config.toml
tie_embeddings = true
init_std_o = 0.0
grad_clip = 1.0
warmup_steps = 200
Each number is 50 + 12 x the weight over its row's rms, rounded and kept within 0 to 99. Layers, rows and columns count from 0. The size before them is the row's rms in percent of the matrix's.

# layer 7 MLP down (transposed), 256x64, rms 0.257, rows 99-135, columns 0-63
098:39 41 48 46 55 42 30 63 72 45 46 20 61 40 41 38 42 69 61 38 46 44 66 68 62 78 40 69 72 60 56 49 46 40 38 56 48 33 63 46 68 57 45 39 49 63 45 49 44 36 67 42 54 40 38 39 52 64 51 59 51 36 38 56
099:75 58 63 47 33 33 46 45 46 56 45 57 49 34 63 33 57 47 45 24 45 75 51 31 30 73 35 51 45 42 61 58 54 40 88 40 48 52 37 48 42 48 61 55 49 55 38 59 70 50 53 53 53 35 44 37 47 53 43 64 56 39 36 52
085:51 68 41 48 38 46 34 45 47 46 49 45 51 44 44 71 53 44 49 64 59 68 37 70 52 55 60 65 59 65 37 65 48 49 47 40 62 15 45 50 66 30 41 55 40 80 53 48 56 62 59 32 48 55 34 39 68 48 49 79 53 59 52 53
094:55 46 34 57 38 48 44 34 41 49 34 35 58 46 41 29 54 52 45 63 66 68 58 48 55 43 44 56 43 54 37 55 39 49 73 58 48 69 39 46 54 48 29 83 42 60 63 61 56 52 59 52 61 43 71 42 64 51 15 45 27 46 44 45
098:25 68 28 68 36 52 38 35 45 57 55 57 37 56 62 33 55 38 65 64 54 51 47 64 51 45 67 56 62 64 43 39 37 47 48 50 50 53 51 31 25 30 61 63 42 67 54 31 35 43 64 30 43 57 56 62 66 39 60 59 44 49 57 47
104:89 42 61 40 54 53 50 60 47 52 66 65 50 37 38 54 52 72 49 37 48 33 52 63 63 48 53 42 52 46 32 51 49 48 41 53 26 59 54 77 33 51 63 38 64 51 55 50 57 65 58 49 40 19 52 43 42 33 56 34 45 34 44 52
103:74 52 65 56 74 50 63 41 38 43 61 37 47 52 25 62 64 58 40 64 56 36 71 65 67 65 49 49 66 61 58 47 42 69 44 65 47 57 61 40 47 51 46 69 25 48 72 42 50 35 60 58 61 44 50 38 61 40 46 54 49 60 65 48
102:50 51 37 50 69 53 48 42 64 42 51 53 42 22 45 38 50 42 38 46 59 48 35 81 66 40 65 56 49 44 24 52 45 49 40 32 53 63 48 59 54 30 51 48 60 65 76 59 69 62 54 74 47 55 66 42 56 55 56 27 53 60 58 50
099:45 62 45 39 57 50 26 45 64 54 48 49 50 33 59 51 61 58 36 17 47 48 41 42 56 39 53 49 60 69 35 74 51 57 48 78 25 63 53 59 52 58 50 39 32 72 54 42 55 77 46 56 40 58 49 65 66 46 58 46 55 56 41 41
083:17 50 74 40 33 71 57 59 65 60 41 45 63 54 51 39 44 54 64 43 44 38 44 54 64 33 60 47 46 52 58 56 39 39 79 25 38 18 55 54 52 56 45 55 68 46 61 46 47 53 50 38 44 55 47 76 54 53 55 53 55 42 60 44
093:40 64 44 40 36 33 53 69 59 66 45 53 56 55 58 29 43 61 41 54 59 61 70 35 69 57 41 44 63 66 50 47 73 35 50 49 47 52 59 44 55 37 37 46 20 68 48 49 26 38 53 48 34 48 42 64 61 50 61 57 54 32 48 74
094:46 59 56 53 30 37 33 44 50 27 55 35 54 36 37 67 69 48 48 44 68 26 33 31 39 60 47 34 29 43 58 27 58 30 42 69 63 44 45 71 48 47 52 59 43 56 46 48 47 41 63 39 42 50 61 43 57 60 62 68 57 47 59 51
095:62 30 49 58 69 42 56 59 52 33 49 40 50 52 43 46 55 46 68 41 40 17 65 60 58 32 51 56 66 53 56 36 47 48 50 30 59 52 23 44 50 49 29 56 51 55 49 61 55 49 60 57 50 63 56 73 64 35 55 48 66 39 82 61
117:48 68 51 51 53 53 46 42 45 55 65 12 50 48 38 80 49 47 75 46 49 46 31 54 53 42 63 60 63 58 42 66 54 29 48 47 48 44 81 49 54 42 66 43 51 64 37 48 61 54 50 45 37 50 33 57 31 64 55 40 58 62 68 49
140:20 61 27 67 35 61 54 36 56 41 45 18 68 73 43 52 33 38 51 57 37 66 40 67 47 43 42 53 46 58 44 57 53 52 45 47 50 62 37 64 57 61 37 32 30 30 48 40 56 67 52 62 40 47 41 55 50 45 41 61 43 54 56 48
103:25 58 59 60 51 62 45 53 61 59 34 45 40 37 80 56 38 58 57 56 62 52 50 52 40 54 68 58 46 24 55 46 36 75 52 58 35 64 55 53 56 34 63 54 38 53 56 55 37 43 63 66 53 57 62 50 25 28 53 47 39 51 50 25
105:51 34 39 37 32 35 50 65 47 67 65 44 31 54 63 28 55 53 45 54 42 52 38 33 47 44 37 42 50 75 50 42 54 48 40 47 47 68 53 25 23 45 43 56 34 60 68 51 41 47 60 78 59 70 59 54 46 46 60 50 43 49 73 45
105:38 62 66 49 45 60 66 46 62 63 46 42 51 56 72 35 65 48 53 56 57 84 44 25 60 45 48 50 52 38 48 60 54 42 65 29 60 31 74 39 39 63 75 49 58 45 64 49 58 56 52 46 66 28 47 51 52 37 39 58 50 39 40 46
110:56 44 54 65 54 45 38 77 46 60 45 40 53 48 43 77 60 52 47 44 50 42 57 51 56 49 55 58 52 65 52 59 52 54 56 58 70 54 52 21 57 41 41 40 56 32 27 53 48 49 44 73 48 54 36 22 51 82 71 42 38 35 44 37
105:55 52 41 38 63 49 57 54 52 61 52 40 53 28 47 59 60 51 61 60 58 63 37 33 50 50 63 40 54 40 57 80 38 42 16 41 48 44 51 52 42 69 42 51 66 45 57 60 68 51 35 53 36 46 44 22 70 49 51 31 73 48 40 38
100:59 26 50 58 43 58 32 75 44 55 37 36 58 57 42 53 19 30 44 53 57 39 51 45 53 48 56 48 44 42 45 43 31 24 61 48 47 35 48 54 34 63 61 60 53 53 49 66 70 55 45 64 36 36 59 35 52 50 55 57 50 58 39 18
092:47 46 50 47 85 63 34 48 37 51 41 44 59 59 41 49 67 57 41 50 46 29 49 19 56 48 48 55 70 50 33 29 59 47 61 36 47 36 50 72 37 57 51 53 70 44 58 35 51 45 61 62 52 51 32 55 42 45 59 64 31 53 33 36
105:50 42 47 42 40 64 41 30 56 47 32 55 53 50 51 38 49 48 37 49 46 54 66 48 57 41 48 50 59 69 53 57 60 72 69 44 29 50 46 68 33 43 44 21 82 50 51 53 69 52 55 50 42 35 61 47 36 43 35 38 73 35 71 54
113:55 72 46 54 51 52 56 58 42 33 33 63 57 61 45 57 57 34 70 37 52 64 53 50 52 52 50 59 62 39 46 54 33 44 67 29 48 69 53 63 42 46 40 37 51 74 54 48 51 80 42 70 64 44 48 63 76 47 44 33 74 58 47 61
108:59 35 40 65 47 41 41 37 50 46 42 44 62 47 52 46 55 36 54 14 32 79 56 44 57 44 45 38 41 62 41 29 56 47 66 57 45 57 47 30 62 32 47 30 52 42 63 78 51 55 45 64 62 41 50 58 56 42 41 67 62 60 50 67
089:42 47 59 65 59 41 76 58 56 41 50 46 58 55 71 49 60 44 54 38 56 46 69 38 42 57 56 64 64 59 66 75 29 33 54 64 55 66 73 24 65 49 42 60 47 50 36 65 37 35 60 54 62 29 55 42 51 47 36 54 39 43 57 43
100:55 57 60 55 60 42 65 36 57 49 52 76 43 60 54 42 33 48 57 67 51 68 36 48 67 48 54 36 62 44 67 63 41 71 23 49 52 30 33 40 55 45 54 81 56 50 58 51 43 62 55 47 18 42 48 38 52 50 65 51 42 61 62 54
093:47 68 67 74 46 48 43 76 58 51 63 51 35 51 42 49 56 49 73 29 36 35 38 57 23 59 57 44 41 47 60 40 52 63 56 36 60 53 54 46 32 48 36 53 56 46 73 36 28 33 46 44 58 73 32 64 53 47 43 53 59 47 55 41
100:42 25 68 52 50 59 22 44 40 38 52 29 61 48 26 64 65 56 55 38 29 48 38 33 50 59 33 64 59 54 51 58 45 40 49 37 48 25 58 42 34 48 52 49 35 63 43 42 59 53 41 57 58 42 37 40 61 62 61 55 71 33 55 39
097:71 57 37 65 43 65 34 54 57 38 32 55 22 53 39 56 44 42 34 26 46 38 57 63 48 46 57 33 54 54 60 45 34 68 69 50 38 59 28 51 50 62 33 47 65 41 40 60 55 55 57 55 71 53 65 45 37 40 41 67 37 48 47 35
105:55 53 42 50 38 75 44 58 32 37 58 63 38 69 39 45 49 53 61 73 62 55 60 73 51 58 54 44 68 49 54 60 57 47 42 61 47 55 81 47 66 48 58 43 35 50 46 43 41 42 68 60 54 31 54 44 47 55 39 71 53 26 60 24
100:46 51 55 43 64 53 43 37 51 80 63 64 62 48 65 42 38 35 50 31 53 30 36 66 57 50 49 60 65 33 32 54 61 40 58 60 63 64 53 54 35 51 54 67 29 67 55 39 61 73 58 58 37 42 24 61 52 50 67 56 48 58 58 50
099:71 54 63 47 39 56 27 44 45 50 67 51 44 52 23 53 42 55 53 51 57 65 44 97 47 39 44 58 55 30 37 45 54 67 82 45 49 47 46 61 51 65 47 52 69 51 42 62 57 45 37 60 33 56 43 45 53 56 53 43 42 42 44 42
085:50 68 59 49 66 44 48 58 52 57 53 54 50 60 37 47 47 33 38 53 61 46 48 20 47 48 49 45 64 56 19 32 64 56 48 64 52 34 38 49 65 23 47 40 46 36 57 57 59 48 28 47 48 18 40 52 41 60 48 70 47 59 31 60
106:32 64 50 34 61 83 39 32 53 56 63 54 53 72 48 55 61 47 47 58 51 38 58 61 38 38 40 18 43 38 65 52 63 51 44 24 48 29 51 39 69 58 55 61 50 54 43 61 58 41 43 40 44 46 32 48 35 57 44 51 62 46 65 48
094:54 74 56 49 49 54 69 40 26 65 59 39 63 38 67 34 45 46 41 60 50 57 45 60 56 62 72 70 73 44 52 67 59 55 47 49 68 54 57 31 74 51 39 46 41 57 47 44 62 37 66 62 37 55 53 55 48 43 54 41 73 60 49 30
096:27 62 26 60 35 61 69 33 49 36 31 50 44 31 59 52 60 58 54 33 43 78 46 33 39 55 41 41 47 48 36 37 59 54 47 52 53 44 67 45 61 51 47 59 36 34 52 49 18 68 48 53 57 41 46 43 51 52 48 49 40 32 64 36
# layer 7 MLP gate, 256x64, rms 0.524, rows 100-135, columns 0-63
094:37 54 31 55 64 38 68 42 54 37 68 51 44 45 59 49 51 62 62 32 54 26 39 61 35 21 43 49 33 43 47 55 79 37 34 60 43 51 46 57 63 68 52 53 56 63 43 62 47 43 51 58 63 52 37 34 47 36 38 32 44 34 37 41
082:54 69 57 49 69 36 38 62 44 54 64 55 42 47 48 49 44 36 52 47 54 59 66 54 28 40 32 40 47 38 40 39 68 57 42 66 33 66 57 53 41 51 34 43 75 48 65 62 36 18 54 61 51 54 55 27 49 49 67 67 38 50 46 35
089:31 53 53 44 19 49 45 46 44 55 41 55 38 65 57 39 51 37 54 50 74 45 52 47 39 29 54 28 53 54 63 66 35 42 63 66 30 61 34 60 62 58 38 61 33 55 48 55 69 77 69 60 52 53 55 51 50 36 66 53 64 36 51 50
106:67 51 60 40 42 32 59 54 27 51 44 50 36 34 50 62 73 61 68 63 60 56 52 53 25 31 57 54 50 51 59 52 54 45 37 55 61 25 56 41 60 51 55 59 48 38 28 26 49 46 60 33 41 41 29 64 48 57 35 35 58 45 58 67
115:43 63 44 48 38 53 54 57 47 46 14 84 65 48 47 52 50 56 50 55 38 24 73 39 64 43 51 32 51 32 60 45 46 45 47 59 65 33 74 55 45 62 57 52 63 37 60 52 65 60 60 57 62 41 47 59 39 45 49 61 70 40 53 55
105:47 71 68 45 46 50 38 48 47 39 66 71 48 55 29 31 40 34 38 35 66 65 55 48 49 41 61 58 40 54 64 53 54 40 62 76 54 43 57 70 62 47 64 47 72 33 23 61 46 61 50 63 62 41 46 69 60 54 62 63 56 51 54 47
098:54 60 29 52 50 63 47 36 37 56 43 55 65 51 76 60 41 56 43 38 45 39 74 46 39 55 46 41 60 64 51 56 44 32 25 44 55 58 45 46 42 56 53 62 72 50 56 30 37 62 31 54 32 43 58 45 56 55 61 31 41 35 30 26
112:54 59 26 27 50 64 49 45 19 58 34 52 44 44 50 22 63 50 40 54 42 38 42 34 51 33 56 46 48 32 54 33 58 44 53 28 56 31 51 40 49 60 67 57 67 43 46 35 49 37 52 58 59 46 33 54 50 52 43 58 54 35 58 75
087:61 37 44 31 27 40 32 47 52 40 77 42 27 59 46 60 50 57 55 55 42 45 42 59 20 49 58 51 50 44 40 54 45 51 56 41 51 45 33 61 63 50 21 46 45 23 40 70 54 56 46 36 52 64 51 60 61 57 51 47 55 47 41 78
082:39 51 55 35 63 36 47 29 43 56 56 65 57 41 52 38 33 45 40 40 60 35 45 62 36 45 61 51 54 44 31 34 38 52 59 58 55 50 70 57 35 67 39 42 13 66 53 52 24 60 55 31 51 56 61 38 62 34 61 56 49 36 43 48
096:54 57 45 64 47 56 58 69 44 44 63 54 52 65 39 58 61 59 41 52 38 49 50 36 51 49 59 46 54 60 40 38 51 50 42 48 60 52 46 70 64 51 54 59 49 74 56 53 69 44 12 37 27 43 37 38 37 57 41 41 10 61 62 41
101:58 51 50 45 44 74 35 46 46 32 39 47 28 56 61 44 39 56 49 61 40 42 41 49 16 38 55 65 36 67 63 33 70 38 51 63 69 49 55 39 52 63 39 62 29 39 42 40 51 56 55 49 40 58 42 56 29 68 60 69 53 60 43 55
108:30 37 52 60 44 58 56 73 49 32 48 48 62 41 58 48 25 75 59 37 59 36 61 60 43 63 69 53 64 57 39 34 45 44 28 38 51 42 47 53 38 54 59 52 35 53 56 60 50 49 61 37 67 47 66 58 51 41 41 62 55 78 40 72
128:40 45 54 64 28 51 48 54 69 54 53 38 66 49 50 24 38 29 35 62 55 42 31 45 34 28 45 35 45 27 42 59 49 42 24 54 46 53 58 71 57 53 40 35 43 48 41 36 52 59 59 58 52 41 53 35 57 48 27 33 39 39 55 44
116:44 68 37 54 61 45 60 49 34 51 50 66 67 57 56 54 50 72 54 64 28 45 55 26 56 63 49 57 59 48 79 58 46 40 51 61 62 47 26 36 40 53 45 46 37 53 38 42 52 42 47 33 54 69 43 76 42 58 49 79 37 63 46 60
111:46 53 48 37 54 41 51 30 47 69 85 52 45 68 58 41 45 58 64 40 36 32 51 49 25 36 47 40 62 61 47 43 41 37 67 66 68 37 53 54 57 63 59 57 34 46 42 53 55 84 57 36 46 60 32 48 44 43 50 48 54 35 57 49
100:55 53 47 36 71 62 27 65 52 75 31 46 46 60 54 49 57 53 43 57 54 47 35 36 62 41 46 63 68 63 59 42 43 58 36 69 53 42 59 51 58 76 46 63 48 38 51 28 58 49 48 60 63 36 32 38 48 41 47 68 51 30 64 71
112:52 52 56 59 48 51 60 51 27 23 33 75 43 48 49 66 47 23 59 59 46 42 71 21 61 38 38 39 60 48 49 49 59 48 60 53 71 48 43 47 45 47 27 38 50 27 52 55 54 70 54 47 44 42 41 58 52 47 61 46 36 27 41 53
110:24 53 47 44 50 52 72 41 63 36 57 53 57 53 30 59 36 31 64 46 59 56 50 24 45 38 44 30 67 34 43 37 39 38 36 45 30 66 41 44 64 46 59 36 34 38 55 56 43 67 55 70 48 62 29 60 52 39 54 47 36 48 57 55
098:25 32 50 44 54 66 53 51 58 42 38 71 48 45 47 35 47 53 44 39 44 62 50 61 26 51 71 39 55 37 64 46 56 38 63 49 73 59 32 49 42 52 49 39 24 52 48 35 41 61 66 43 37 33 35 41 32 50 50 41 34 29 44 62
101:43 63 34 37 28 35 51 42 50 52 67 36 58 59 68 46 43 48 53 65 56 68 34 46 25 61 35 51 68 49 58 32 45 68 46 46 58 74 38 58 54 42 46 48 58 51 51 50 72 64 69 25 46 48 68 45 62 52 67 39 48 46 63 53
102:65 32 45 66 55 36 48 46 39 28 47 36 53 29 46 59 45 49 64 54 57 46 77 57 63 37 37 53 43 48 65 53 40 49 22 41 41 51 63 41 58 28 64 69 27 40 42 46 48 48 55 52 64 63 44 40 55 57 39 30 44 71 37 58
105:39 62 39 61 50 39 50 45 51 54 56 34 61 44 20 54 45 32 58 44 59 58 48 43 30 28 25 30 42 53 44 55 60 28 39 47 46 42 45 68 64 41 62 53 46 64 48 28 52 44 70 66 44 32 63 60 48 57 27 39 40 53 48 55
096:41 60 45 53 37 56 24 50 59 65 65 52 55 52 41 42 41 54 73 59 49 31 49 51 82 45 59 34 32 47 51 51 35 38 39 49 26 68 52 53 57 41 67 47 48 40 48 61 45 52 46 64 73 59 58 41 67 43 49 61 62 77 32 58
090:24 71 38 61 33 62 41 31 42 47 49 69 30 47 53 52 59 43 57 54 57 56 48 55 58 69 75 57 52 49 51 39 54 38 59 58 68 49 57 30 49 70 67 51 46 60 52 36 45 47 74 39 56 61 40 49 45 30 45 59 67 39 75 45
104:44 57 56 63 49 45 55 62 57 61 47 63 56 60 47 55 34 44 63 52 40 65 78 55 65 55 25 39 52 28 35 57 71 27 61 62 67 50 53 61 49 48 52 34 44 45 42 49 57 66 58 46 66 54 50 31 31 40 82 50 63 51 54 38
089:49 43 53 43 66 53 23 58 48 43 51 43 22 41 56 47 54 49 48 61 64 58 71 69 47 60 51 71 67 61 44 54 53 68 59 62 49 41 63 57 66 63 27 50 59 45 31 47 48 43 56 44 67 35 39 68 45 61 45 36 30 59 64 69
095:20 56 56 36 46 57 47 45 37 37 25 77 27 58 46 56 54 54 41 53 59 54 45 55 35 39 65 33 32 44 39 44 32 42 20 75 65 41 62 35 53 53 37 58 52 36 58 44 52 46 56 58 60 52 40 59 59 42 55 39 50 41 57 43
073:35 54 40 46 63 43 44 35 57 59 57 60 56 44 42 61 49 54 29 58 36 51 47 50 49 49 53 78 41 62 57 67 31 69 58 32 41 47 45 35 40 47 58 45 50 57 77 50 26 42 39 51 69 43 42 80 51 41 64 36 42 50 28 38
105:56 49 60 65 37 57 65 50 54 51 49 43 39 53 62 56 41 70 58 38 19 31 66 47 42 58 61 52 65 51 56 58 45 28 66 50 58 54 35 58 52 39 54 73 52 54 39 30 54 68 63 52 59 74 61 41 67 56 75 51 49 68 44 62
107:49 53 33 33 63 78 58 47 40 53 63 47 34 63 44 61 77 58 52 52 68 17 30 40 53 46 34 44 58 54 40 34 47 40 49 60 59 48 42 33 37 46 45 58 58 32 38 58 59 38 52 46 66 53 49 65 55 48 49 56 39 57 43 78
097:46 56 36 50 54 44 60 38 47 55 46 51 41 59 64 49 51 32 49 41 57 36 51 61 38 50 45 48 38 85 50 86 48 65 48 87 47 46 35 51 58 53 59 42 49 49 51 40 50 49 57 31 72 39 53 30 64 52 52 49 47 44 79 58
086:48 57 66 30 33 31 72 48 28 68 40 55 46 32 45 65 43 59 74 55 60 53 51 64 29 35 48 42 49 75 56 45 55 38 53 43 68 37 56 45 55 37 41 43 66 43 27 49 46 58 59 38 40 59 54 33 38 41 46 58 66 58 53 60
109:47 41 47 56 58 62 54 53 60 54 32 33 43 44 49 75 48 34 48 82 41 41 51 46 53 61 37 38 51 40 48 39 80 54 29 57 55 52 60 26 60 55 27 51 39 39 55 50 50 50 61 60 65 73 59 40 35 68 30 50 42 56 55 50
099:48 55 60 52 50 56 36 49 21 57 36 42 40 41 49 52 63 42 74 38 29 55 61 39 57 55 65 59 48 60 59 45 54 44 33 65 59 57 39 56 60 60 35 74 34 50 33 47 29 62 56 62 26 43 40 39 60 59 42 68 60 57 42 72
091:51 42 46 32 53 29 50 40 36 39 53 20 35 38 47 49 51 36 52 36 42 57 57 47 22 42 36 39 44 34 47 50 51 61 35 42 41 52 58 34 26 48 66 58 63 47 51 49 61 40 61 68 72 37 38 60 31 37 63 40 45 71 48 50
# layer 7 MLP up, 256x64, rms 0.505, rows 100-135, columns 0-63
095:51 50 31 36 62 54 53 19 53 72 50 26 63 56 44 50 56 49 59 44 30 43 61 32 48 47 50 48 36 49 55 43 64 61 62 22 50 56 28 47 57 69 61 40 71 62 57 46 52 48 41 51 47 48 58 46 59 30 50 42 52 26 71 51
076:59 71 48 35 24 50 38 36 43 63 61 61 50 64 54 62 49 31 36 70 51 49 52 72 43 57 49 70 42 51 55 51 58 63 36 49 36 47 54 41 38 43 54 73 55 52 75 50 30 45 54 37 56 54 31 40 46 36 54 60 62 36 31 32
093:53 60 63 52 50 42 46 62 40 60 51 61 43 57 49 60 33 58 44 39 49 63 57 44 39 50 41 45 59 62 85 56 55 77 28 45 59 58 42 31 58 61 40 55 58 53 37 55 52 49 49 29 63 32 26 53 69 54 77 48 46 44 27 55
106:39 51 27 40 46 34 40 55 51 42 70 66 46 37 50 52 55 51 66 44 66 57 38 37 52 61 77 56 45 53 55 46 50 39 54 47 54 59 55 54 35 41 71 43 60 76 51 40 62 52 22 44 57 57 77 55 61 43 64 69 66 51 57 27
107:51 69 60 39 66 51 41 62 35 35 70 42 70 37 45 43 61 40 45 64 44 46 52 53 30 37 51 51 27 50 24 65 48 44 46 46 65 38 58 46 39 57 52 51 47 71 39 30 35 62 44 73 61 59 44 45 32 55 45 44 39 55 60 71
089:63 57 66 60 64 41 68 47 70 28 42 44 40 49 53 70 47 14 39 55 37 61 60 51 66 59 50 37 41 34 48 36 63 79 42 44 37 38 46 48 65 51 65 58 31 41 50 40 52 43 52 39 62 53 43 63 44 41 39 43 54 63 51 42
093:55 37 48 62 56 49 49 46 68 40 55 78 47 54 40 44 67 37 60 40 42 43 73 79 48 39 38 54 62 34 41 40 31 60 74 53 49 35 41 77 51 53 64 26 26 57 51 54 47 35 46 56 56 49 36 51 48 52 45 57 44 52 59 60
108:55 67 30 65 52 47 33 48 54 42 53 42 38 29 49 57 69 58 63 55 58 33 37 43 64 48 58 59 62 39 58 42 58 51 36 62 59 76 48 37 48 44 41 68 79 64 34 58 55 48 68 35 62 53 32 45 67 51 54 41 25 43 54 48
092:56 28 38 51 50 79 53 58 43 49 39 53 44 43 52 52 44 34 56 52 40 52 41 61 53 69 45 65 52 75 58 52 42 48 76 72 74 45 45 72 69 58 49 34 64 42 55 52 48 40 27 39 54 60 44 53 40 43 37 52 66 25 50 52
084:59 53 62 37 62 59 45 44 50 47 50 53 62 65 39 59 64 19 50 68 51 65 47 53 28 52 56 39 66 44 46 51 40 59 53 36 38 52 49 56 42 63 44 33 54 29 44 49 61 77 69 59 39 38 67 36 20 35 63 43 58 49 49 60
100:38 54 33 56 40 61 41 29 35 49 43 73 49 52 51 43 54 45 49 36 57 55 73 83 59 55 52 61 63 46 47 48 65 48 45 43 81 44 60 45 40 55 48 43 60 37 60 50 53 48 78 41 50 48 47 42 30 34 32 62 48 55 69 32
099:49 42 51 47 44 51 55 41 51 42 51 43 41 40 25 41 52 36 79 64 60 44 57 53 82 45 59 36 53 37 21 35 63 64 36 40 44 53 36 36 46 39 41 53 54 62 47 54 58 28 40 65 58 55 57 56 58 61 62 56 54 40 81 48
109:29 51 59 29 36 60 88 51 52 46 33 57 44 48 71 53 40 54 54 68 57 29 71 60 67 51 50 50 48 52 44 44 62 41 44 31 34 71 64 35 45 36 57 62 63 44 42 30 71 46 50 61 58 40 56 44 45 48 55 51 49 52 53 38
131:38 60 54 56 60 38 39 37 60 46 33 29 32 47 36 55 59 52 49 75 36 47 59 43 41 50 32 28 56 60 46 50 51 58 65 31 52 58 37 39 59 45 38 70 34 42 43 39 55 48 76 61 41 28 42 50 58 56 36 22 37 59 47 53
100:46 58 73 50 42 44 52 37 45 61 37 45 44 38 88 51 49 43 51 66 54 53 47 41 49 38 56 54 58 45 40 35 53 51 49 42 39 49 56 66 48 56 18 53 46 47 26 45 70 42 50 83 52 65 46 45 60 64 56 37 41 26 42 48
121:46 53 65 64 33 39 54 11 28 45 56 39 30 44 43 41 66 48 73 55 36 51 41 42 75 32 43 41 43 55 50 54 46 40 47 55 33 55 45 44 73 38 59 56 62 43 56 41 56 57 38 38 54 61 54 43 63 35 54 39 41 45 56 64
099:60 37 38 44 23 48 40 54 53 58 28 46 40 35 52 62 42 32 52 47 57 42 52 54 41 37 60 28 48 52 70 39 53 53 42 33 65 79 40 59 62 59 68 40 57 32 49 56 43 57 49 66 40 40 46 46 80 65 48 73 39 44 46 47
100:36 48 61 48 60 43 51 45 61 34 24 45 37 39 55 31 39 44 48 50 64 53 62 59 68 50 45 55 51 56 43 61 62 52 52 52 56 62 47 61 63 24 29 46 37 49 41 55 77 57 59 50 37 42 59 31 40 73 47 62 32 26 33 34
107:45 28 48 48 63 52 58 76 50 63 44 34 46 38 63 57 60 70 47 49 59 48 65 45 46 58 45 32 35 37 47 54 54 61 47 32 53 44 47 57 62 84 30 68 43 49 61 49 56 47 60 38 46 47 49 23 33 37 56 40 27 33 47 40
105:43 51 47 28 55 61 58 50 48 66 37 48 28 37 50 43 29 57 35 61 71 37 45 79 38 73 36 27 66 41 50 45 46 54 51 33 68 43 59 47 35 45 38 56 43 37 39 43 66 44 56 57 46 52 50 65 64 55 47 25 51 55 55 37
105:61 42 39 43 67 62 59 53 56 40 52 65 51 44 35 61 65 56 54 50 42 74 60 34 41 46 52 52 57 18 61 42 61 55 61 36 64 42 42 50 30 47 44 57 58 48 20 52 31 42 64 52 31 32 37 63 41 59 46 54 45 53 41 78
111:67 48 52 56 54 50 58 48 47 38 36 57 53 55 48 46 49 49 56 38 70 60 50 30 56 54 52 50 53 53 42 24 61 46 42 36 60 76 56 45 30 57 36 33 63 72 65 47 56 47 67 49 28 14 44 47 28 56 38 60 46 49 71 47
103:47 49 52 60 42 53 42 52 58 23 38 54 49 61 47 36 36 51 45 58 50 72 64 63 66 70 56 74 50 65 31 39 63 58 30 52 54 27 74 45 46 30 54 63 56 40 51 47 57 50 53 50 40 32 44 43 61 53 47 43 47 75 75 49
107:45 64 63 54 29 60 40 41 30 52 68 42 42 47 50 37 35 22 51 41 36 57 42 58 47 59 62 43 41 57 42 41 39 53 41 40 29 56 43 59 83 47 63 56 56 40 40 38 24 54 38 53 39 44 38 45 77 48 50 45 73 54 54 47
090:55 24 37 46 56 60 49 36 63 47 64 39 44 68 75 60 55 46 62 49 57 21 53 40 73 67 34 52 39 30 37 42 38 68 51 49 39 55 40 46 48 58 41 32 46 63 48 37 46 54 50 27 56 46 69 28 45 60 57 45 52 50 40 53
100:34 33 56 56 37 44 59 67 54 49 65 31 49 59 39 51 35 43 62 55 40 53 41 51 59 54 56 54 39 44 59 50 51 34 09 49 33 61 59 38 36 41 61 57 57 52 42 35 60 58 29 61 49 63 64 68 71 28 35 45 43 41 59 43
074:55 39 49 41 46 42 50 27 26 59 49 56 27 53 54 62 49 46 75 69 70 83 57 66 54 57 39 46 43 54 58 62 69 55 57 62 38 49 40 35 59 30 46 49 55 64 38 58 59 53 29 44 69 50 53 45 46 60 55 40 35 66 44 52
092:60 54 35 78 32 53 56 55 60 31 54 68 37 41 46 38 54 30 36 44 50 57 37 49 56 61 67 53 46 46 37 53 63 55 35 61 26 56 63 49 46 42 39 25 48 50 60 57 22 79 47 57 32 49 51 61 62 44 46 64 41 58 52 46
091:26 51 68 54 59 36 55 52 62 61 73 31 43 20 68 45 66 49 52 66 40 51 55 57 74 65 42 60 48 55 39 63 74 56 63 46 66 51 59 56 71 61 66 43 39 52 47 53 51 63 61 44 58 56 56 44 68 60 65 63 53 51 52 50
105:32 64 70 37 58 62 58 62 59 43 68 52 45 34 57 38 72 58 55 52 68 63 55 40 58 25 25 37 34 45 41 44 64 50 70 47 42 31 53 66 64 42 48 52 47 46 45 65 67 53 60 58 61 53 31 68 51 45 59 45 44 53 48 30
101:60 45 64 60 57 40 50 63 36 59 60 53 55 51 44 59 50 58 47 50 57 49 45 38 51 41 39 41 66 37 66 11 40 56 62 45 28 49 67 48 42 66 20 49 68 63 58 58 70 38 57 36 53 58 39 49 58 39 54 25 32 38 41 50
094:57 51 41 51 42 55 34 36 50 63 46 56 62 41 55 45 38 41 49 63 53 44 57 74 44 62 39 58 46 59 44 55 40 59 54 29 37 22 65 44 51 57 32 32 38 29 64 60 21 58 68 66 69 59 53 57 38 54 47 30 52 67 46 56
091:40 28 51 39 39 54 48 54 47 42 42 54 54 48 35 53 39 58 52 62 58 61 72 23 33 39 50 64 47 50 55 51 47 40 63 57 62 51 61 40 58 59 41 52 56 67 39 35 38 34 40 48 50 75 29 21 36 39 52 49 17 53 42 36
102:76 65 24 62 32 59 70 59 34 64 46 58 56 53 57 50 62 49 37 60 55 29 49 45 59 57 50 43 36 37 44 57 49 31 37 42 27 49 47 60 31 49 54 51 45 30 53 49 66 57 45 41 52 47 55 45 35 52 29 36 31 41 54 75
097:59 15 48 29 49 59 52 44 43 44 40 22 59 44 65 53 66 48 49 41 49 47 61 40 43 46 34 48 56 45 63 40 43 66 50 33 67 47 59 40 54 48 65 31 49 39 82 39 51 61 53 34 46 64 49 50 36 58 72 58 41 43 41 68
102:33 41 39 51 31 53 54 24 46 66 54 40 33 82 49 50 65 38 49 40 44 58 41 50 52 70 47 34 36 41 61 65 67 53 68 71 43 53 71 52 58 33 51 43 63 29 40 49 48 52 53 54 71 62 48 55 40 41 43 42 55 61 60 46